{
  "norm": "layernorm",
  "init": "normal",
  "init_std_down": 0.0,
  "max_grad_norm": 0.5,
  "schedule": "wsd",
  "batch_tokens": 32768
}
Each number is 200 + 20 x the weight over its row's rms, rounded and kept within 0 to 999. Layers, rows and columns count from 0. The size before them is the row's rms in percent of the matrix's.

# layer 3 MLP up, 256x96, rms 0.183, rows 218-255, columns 0-95
096,201,226,222,219,211,204,210,223,188,185,184,181,225,168,172,191,225,210,189,234,207,175,220,201,232,183,205,236,184,207,182,200,223,171,185,218,229,184,176,228,225,208,188,222,210,218,178,176,208,208,194,209,205,206,246,186,216,198,215,195,199,180,181,233,212,173,211,142,200,223,204,216,195,187,205,182,180,187,172,164,177,214,207,176,208,232,221,189,200,215,227,177,219,229,203,190
101,225,210,163,208,225,184,215,189,198,181,186,177,211,212,211,180,216,196,169,240,187,206,207,176,197,202,165,194,202,220,203,192,199,186,205,221,215,204,224,156,187,219,238,212,177,205,214,172,202,233,223,168,213,159,185,222,179,189,197,176,214,203,212,197,185,196,204,197,179,204,224,195,200,207,220,175,248,200,219,210,231,206,206,209,209,158,243,172,201,216,213,177,175,220,167,211
097,163,220,218,177,202,199,182,190,196,218,182,177,176,189,225,182,214,202,184,179,209,182,221,134,185,195,180,214,179,223,204,189,188,183,188,248,227,191,202,169,196,205,200,214,205,195,208,178,153,187,191,208,210,198,215,234,215,192,234,167,195,185,194,188,191,199,190,180,267,191,197,210,195,193,193,189,208,195,187,222,200,188,188,171,163,234,185,202,195,219,206,215,184,203,170,209
097,190,226,204,236,189,214,208,221,183,153,182,180,207,207,196,198,235,168,201,232,181,196,179,174,197,171,191,199,226,185,190,161,231,190,226,225,205,177,252,207,245,207,234,177,185,163,219,203,187,188,207,170,208,194,195,180,201,180,174,180,206,202,220,212,224,212,193,207,217,200,180,217,199,204,197,229,198,196,193,185,177,205,235,199,201,225,212,209,190,248,212,192,210,201,186,209
105,244,210,190,178,227,202,190,186,180,156,180,195,215,184,210,208,173,234,186,223,196,181,198,202,176,211,204,206,182,177,175,223,194,238,171,191,221,169,196,207,203,203,223,163,206,178,232,200,196,190,212,207,205,183,170,203,205,181,210,197,219,204,191,190,208,182,240,169,210,185,233,207,180,197,219,234,184,231,186,201,193,198,180,192,217,157,204,174,183,250,179,192,220,205,229,198
097,222,225,218,209,218,216,214,184,168,155,209,192,227,176,202,225,176,205,169,186,196,209,222,200,175,210,202,200,183,196,216,183,212,179,194,227,241,172,229,213,212,202,177,194,206,225,221,214,196,214,218,163,192,196,194,188,199,202,263,193,177,210,196,188,187,160,219,168,213,192,226,202,193,228,238,181,202,190,210,214,197,195,206,219,181,194,178,199,188,180,252,229,210,214,187,209
088,208,192,190,244,187,194,198,172,192,176,210,171,187,219,201,176,210,240,186,207,212,179,187,171,188,178,189,170,196,172,210,201,225,196,169,161,220,225,235,186,191,193,223,189,165,189,227,174,190,158,204,171,201,209,201,216,228,163,213,223,222,167,207,224,198,170,236,180,227,199,214,214,232,210,208,196,231,192,215,215,192,172,191,184,182,209,185,193,181,202,182,218,200,191,200,197
097,229,189,226,193,216,216,223,213,154,192,195,194,207,208,215,196,163,181,201,199,206,200,206,198,172,183,220,237,194,191,196,177,187,183,205,220,202,205,206,182,204,197,185,221,178,210,205,170,209,195,237,194,180,162,184,197,212,183,181,188,184,227,191,183,260,186,198,181,200,194,186,248,211,189,213,199,223,228,169,216,206,214,213,230,202,205,200,187,223,239,205,169,233,185,228,157
097,181,224,216,163,179,187,179,184,200,184,205,211,168,203,196,197,195,185,187,197,186,228,174,228,158,195,190,211,239,208,193,205,189,196,204,175,224,208,184,213,194,206,151,191,166,237,215,186,205,177,217,219,239,235,218,185,174,191,217,194,201,171,206,188,202,211,214,185,191,215,197,246,201,190,200,177,231,224,181,174,186,224,211,180,227,193,236,200,229,198,224,178,209,177,208,182
107,209,202,195,181,200,206,225,181,179,196,173,226,186,207,243,206,211,212,204,193,196,213,230,229,190,204,214,247,154,165,166,177,181,194,204,171,202,197,259,202,193,199,198,197,198,195,212,205,174,217,190,204,208,208,183,197,194,236,233,144,195,177,169,197,219,209,205,212,202,263,211,213,189,229,196,176,213,207,208,224,181,198,209,189,219,202,213,184,194,215,199,183,217,192,195,200
096,199,184,218,226,167,225,267,219,210,181,201,183,197,223,196,205,223,154,158,207,205,179,201,203,192,232,223,186,190,226,213,170,202,213,181,197,234,220,195,169,200,187,179,212,190,207,191,184,195,208,212,151,158,180,209,202,201,207,214,179,175,207,232,201,218,206,198,235,197,188,195,215,203,201,182,228,198,232,205,189,186,217,189,175,223,189,201,185,165,185,178,196,188,185,196,220
101,203,186,215,219,180,217,191,150,204,228,200,171,234,226,215,179,187,233,199,171,217,182,165,205,210,223,174,179,185,198,217,167,217,218,184,187,217,220,177,178,195,205,220,162,192,197,221,220,207,200,185,175,216,192,214,194,218,207,230,207,232,194,236,195,239,193,193,173,203,202,186,192,183,229,199,216,178,205,205,206,198,196,214,192,193,214,203,198,191,195,218,256,176,224,198,250
098,221,199,189,232,254,185,228,222,211,171,225,211,218,184,227,151,185,195,201,199,201,203,201,200,231,188,179,192,193,204,236,174,200,222,198,202,219,184,210,236,222,216,224,179,232,232,210,173,196,248,208,199,217,227,170,228,168,192,191,173,222,188,175,207,181,184,176,191,213,206,189,218,194,182,226,190,208,216,197,191,195,173,189,206,223,159,193,203,188,197,194,218,189,202,222,196
104,224,194,178,192,193,150,201,178,197,197,240,216,197,201,222,183,213,225,195,199,179,201,207,226,226,200,176,202,210,229,211,187,223,205,239,188,175,173,219,198,237,247,193,194,167,219,197,206,226,214,169,181,203,211,237,184,219,224,192,200,217,219,214,169,188,204,178,199,197,220,223,198,198,199,202,204,197,191,196,180,213,252,185,213,180,203,160,172,223,183,195,178,219,200,182,168
103,198,218,183,239,210,189,201,167,192,189,198,166,196,199,228,183,185,276,209,191,208,161,180,206,193,178,197,162,195,235,211,225,213,217,207,194,244,177,226,161,192,214,168,223,181,185,205,189,200,186,224,212,206,205,200,197,238,225,179,202,199,211,173,193,199,205,193,182,208,185,204,161,171,223,206,212,174,185,199,218,208,192,197,172,217,215,192,216,211,199,211,216,190,217,186,185
101,189,195,199,169,190,221,193,197,203,220,198,211,194,223,218,210,202,182,187,236,205,204,195,236,204,160,204,159,241,191,216,214,202,200,178,179,194,262,185,233,224,226,179,197,179,180,229,215,209,206,178,169,185,214,224,190,192,196,217,168,197,218,208,174,221,229,235,179,190,208,222,207,215,234,176,187,212,191,179,216,196,197,206,167,197,192,191,181,186,191,201,229,203,200,213,155
106,176,225,200,203,212,229,192,199,225,213,207,199,215,180,190,220,211,178,197,180,171,190,208,154,190,216,220,190,145,175,201,193,229,203,210,224,209,182,190,211,204,183,242,175,220,224,165,177,172,201,189,225,160,189,217,186,164,177,211,180,203,165,198,186,199,196,212,201,198,192,209,243,222,188,227,237,228,180,192,188,180,186,199,193,208,190,182,198,209,223,224,208,231,203,189,223
095,176,191,194,243,224,193,149,196,180,226,189,230,193,195,222,247,215,222,207,212,205,221,212,194,215,215,184,219,224,203,157,210,196,201,211,140,193,155,183,199,194,180,207,197,206,216,206,199,216,191,203,195,225,204,217,207,170,216,207,205,209,205,199,195,177,227,190,226,199,187,208,168,258,193,198,220,188,191,195,177,182,205,184,175,194,215,197,230,225,174,195,191,207,225,177,206
098,196,222,189,212,218,208,220,219,214,233,225,187,170,206,200,173,180,183,203,181,210,185,186,197,199,216,192,212,224,140,210,218,201,190,180,191,208,203,207,205,193,189,185,168,223,233,217,208,202,215,197,236,199,221,187,195,125,216,216,240,183,196,211,195,204,243,218,181,222,213,185,224,185,198,180,207,229,206,211,201,192,174,178,226,214,163,197,222,179,190,213,195,172,218,191,196
099,216,217,211,224,208,250,189,223,240,195,212,221,227,181,207,197,190,211,209,219,220,191,178,210,210,208,212,198,158,190,184,193,205,208,206,240,206,170,204,170,230,167,200,189,217,210,185,165,207,188,224,205,218,221,174,217,182,241,217,204,193,210,229,217,205,186,192,262,194,193,212,167,192,190,165,193,203,218,202,200,183,212,189,185,202,155,194,200,212,179,216,199,202,227,182,173
098,203,239,182,232,232,179,246,181,227,208,207,225,177,166,191,221,201,218,200,186,176,190,188,180,191,216,202,185,229,204,170,233,228,199,176,193,203,178,203,213,191,217,203,183,176,226,188,196,203,193,205,211,221,211,180,188,227,209,178,207,194,200,199,178,199,171,214,199,186,153,235,200,202,179,210,188,212,182,166,213,198,173,215,227,211,159,186,198,211,174,173,202,165,219,179,232
089,210,204,201,220,223,190,173,197,224,226,238,209,221,198,173,190,178,209,158,230,184,214,190,204,184,211,189,161,217,195,195,190,219,226,181,218,172,212,190,167,222,185,187,215,224,197,179,207,227,219,214,185,249,190,219,192,210,200,183,204,224,202,162,201,189,184,184,198,194,165,209,205,192,219,201,245,224,197,198,192,171,228,198,177,183,203,173,207,206,217,176,258,199,178,202,193
100,177,217,219,222,246,176,178,160,205,198,211,189,191,208,215,223,200,222,204,209,237,174,212,190,184,178,189,224,220,199,177,218,204,151,210,201,226,179,217,193,201,179,180,190,158,170,211,180,215,202,243,218,226,165,169,198,214,177,197,182,223,161,202,188,209,213,223,226,186,204,220,196,200,167,181,227,181,189,211,220,199,203,167,199,201,209,195,178,213,189,204,204,188,210,221,177
089,208,224,173,204,194,234,150,198,174,208,209,200,195,191,198,242,201,217,231,205,220,250,178,227,172,203,224,206,197,180,183,189,165,218,218,199,199,171,241,176,171,211,200,209,173,233,194,218,196,227,186,178,174,187,170,166,210,203,193,205,216,194,172,180,189,190,202,208,193,177,232,196,199,223,221,207,208,191,179,186,238,164,208,194,194,200,179,202,178,221,188,192,193,224,212,205
098,190,197,169,184,231,217,164,212,233,188,207,220,175,220,193,227,233,223,224,168,201,187,210,215,211,215,236,238,155,201,183,229,203,208,208,208,195,212,192,199,203,198,200,224,183,215,218,202,227,183,226,171,172,205,205,195,218,185,191,215,210,207,199,206,191,215,215,178,197,183,239,231,197,165,210,188,220,217,174,236,181,172,174,242,178,191,203,183,207,190,211,172,186,190,169,194
096,212,195,201,228,224,205,196,187,162,234,223,185,237,199,210,207,194,199,222,227,195,191,203,182,228,213,190,169,174,168,236,237,227,210,230,185,162,176,179,191,178,193,215,205,240,182,179,196,176,195,192,152,191,226,190,208,192,205,196,177,194,217,198,245,197,195,234,179,204,213,212,188,214,208,205,211,202,234,237,219,227,184,205,210,218,216,203,189,207,196,184,167,190,195,203,218
106,217,205,227,199,176,184,204,235,223,153,197,188,181,219,166,229,178,227,227,225,199,201,186,167,181,193,166,177,193,219,155,175,221,196,201,185,229,187,219,210,217,213,235,219,185,203,216,183,193,208,174,191,206,205,191,196,187,203,182,175,214,183,195,209,198,231,196,203,221,184,140,165,216,169,205,190,236,200,229,190,205,199,221,196,192,176,199,172,211,214,196,204,202,179,208,185
101,177,181,209,216,218,194,220,198,233,186,187,209,209,198,190,231,172,192,226,193,179,163,203,205,202,204,176,185,188,179,184,205,191,204,213,164,175,231,217,196,210,206,194,218,200,202,211,223,217,175,216,209,185,239,162,197,234,189,210,181,194,219,243,175,182,238,216,198,208,177,188,187,199,197,209,214,192,160,205,205,216,154,210,148,200,190,182,238,196,200,205,203,189,227,233,232
107,192,221,189,229,170,185,220,215,209,193,218,238,214,230,202,201,234,191,192,212,194,186,193,202,186,192,191,209,193,190,224,183,210,205,176,175,215,193,198,203,216,197,195,212,183,203,229,193,181,211,175,178,218,212,169,195,217,228,190,193,250,209,197,192,192,184,232,202,171,209,188,157,193,237,178,213,175,186,203,186,195,171,227,196,192,201,193,217,135,199,181,199,175,246,168,169
104,190,196,192,209,193,210,166,187,191,221,215,197,236,168,183,220,200,219,168,198,198,197,199,226,170,187,220,231,200,210,166,233,204,228,189,237,200,186,183,202,202,213,206,192,247,181,235,198,198,196,179,244,185,194,165,206,186,179,169,203,238,243,197,193,167,202,227,207,189,226,223,226,214,209,206,222,199,197,203,182,213,196,176,153,212,189,193,192,233,198,187,218,203,192,191,187
101,196,236,216,185,210,216,214,206,168,204,192,221,216,210,209,184,178,185,228,191,204,195,229,186,203,188,209,181,197,218,204,184,190,228,224,191,179,210,168,204,211,222,212,210,184,210,232,204,169,255,179,166,167,213,199,168,185,192,192,214,202,211,225,211,212,207,217,192,175,204,193,233,180,160,196,245,188,172,146,215,219,202,192,195,210,225,210,218,195,241,166,212,190,201,198,215
107,189,215,177,219,205,222,167,235,226,208,233,219,198,193,170,195,189,189,192,231,244,193,168,208,172,201,187,201,196,207,187,200,169,171,190,190,201,211,194,214,197,228,192,176,224,209,175,225,218,219,224,200,216,226,205,205,211,210,207,247,214,209,228,224,200,181,193,192,156,184,206,174,194,146,179,187,200,203,216,183,221,173,205,231,173,198,203,176,213,179,198,199,170,197,222,175
094,223,199,187,207,191,177,204,177,173,177,213,211,195,215,186,202,237,209,195,217,189,187,196,199,183,186,197,215,146,195,183,214,205,188,227,219,213,198,176,192,191,222,173,199,183,158,193,154,197,207,173,199,223,209,184,204,146,227,197,214,196,239,202,176,199,229,232,207,235,221,204,221,160,210,228,225,207,204,168,194,205,178,216,195,183,187,184,207,189,177,233,180,197,185,225,211
110,173,187,164,213,208,221,198,165,204,172,225,205,171,192,207,182,214,198,220,224,243,181,200,173,201,170,200,180,172,187,175,172,205,229,232,200,230,210,173,218,208,215,181,184,182,196,208,185,199,195,220,193,158,191,166,187,170,211,211,203,194,198,225,184,173,204,210,202,164,217,216,204,180,211,182,206,168,181,185,206,187,172,204,188,178,236,182,187,208,153,214,185,202,204,202,232
091,213,184,211,228,208,176,207,150,156,181,222,187,238,210,182,187,180,199,235,168,202,217,191,182,203,247,176,191,210,185,207,180,172,222,223,169,199,194,177,181,208,195,213,193,199,201,193,209,184,170,194,218,157,231,181,184,209,175,188,171,198,212,226,202,188,221,195,223,210,240,200,226,215,181,194,179,195,212,214,215,185,204,205,203,187,233,216,212,161,191,214,228,192,209,215,184
100,219,195,185,209,209,204,151,195,212,200,218,198,187,199,241,203,206,211,201,169,207,178,215,188,217,185,177,229,186,165,173,182,223,197,164,198,196,201,136,195,203,207,217,211,192,189,192,187,225,214,184,191,213,207,219,216,187,197,218,219,200,221,221,218,196,184,157,189,189,205,172,222,181,171,212,208,200,210,187,200,186,233,181,218,239,228,169,190,262,174,202,182,202,193,196,198
098,194,215,182,210,198,216,157,228,219,183,213,204,210,210,216,193,195,180,220,200,178,172,214,177,202,212,231,163,188,183,196,212,176,197,167,210,189,180,191,225,209,225,223,211,186,186,196,198,184,251,224,216,240,175,185,262,189,199,200,222,192,190,189,194,160,224,203,207,226,194,189,228,175,206,187,170,200,214,194,188,192,173,200,205,206,180,223,183,155,192,233,207,220,197,203,208
100,202,222,209,212,204,193,183,210,232,193,208,195,180,234,205,217,208,187,157,189,206,209,164,215,220,212,195,194,183,194,255,191,173,179,223,185,153,222,207,234,221,214,221,187,205,197,192,167,189,243,213,202,209,195,189,197,191,200,207,214,209,216,195,214,188,175,177,191,206,189,233,232,196,181,193,218,175,219,238,164,212,214,228,198,234,187,189,211,190,210,159,174,222,189,186,223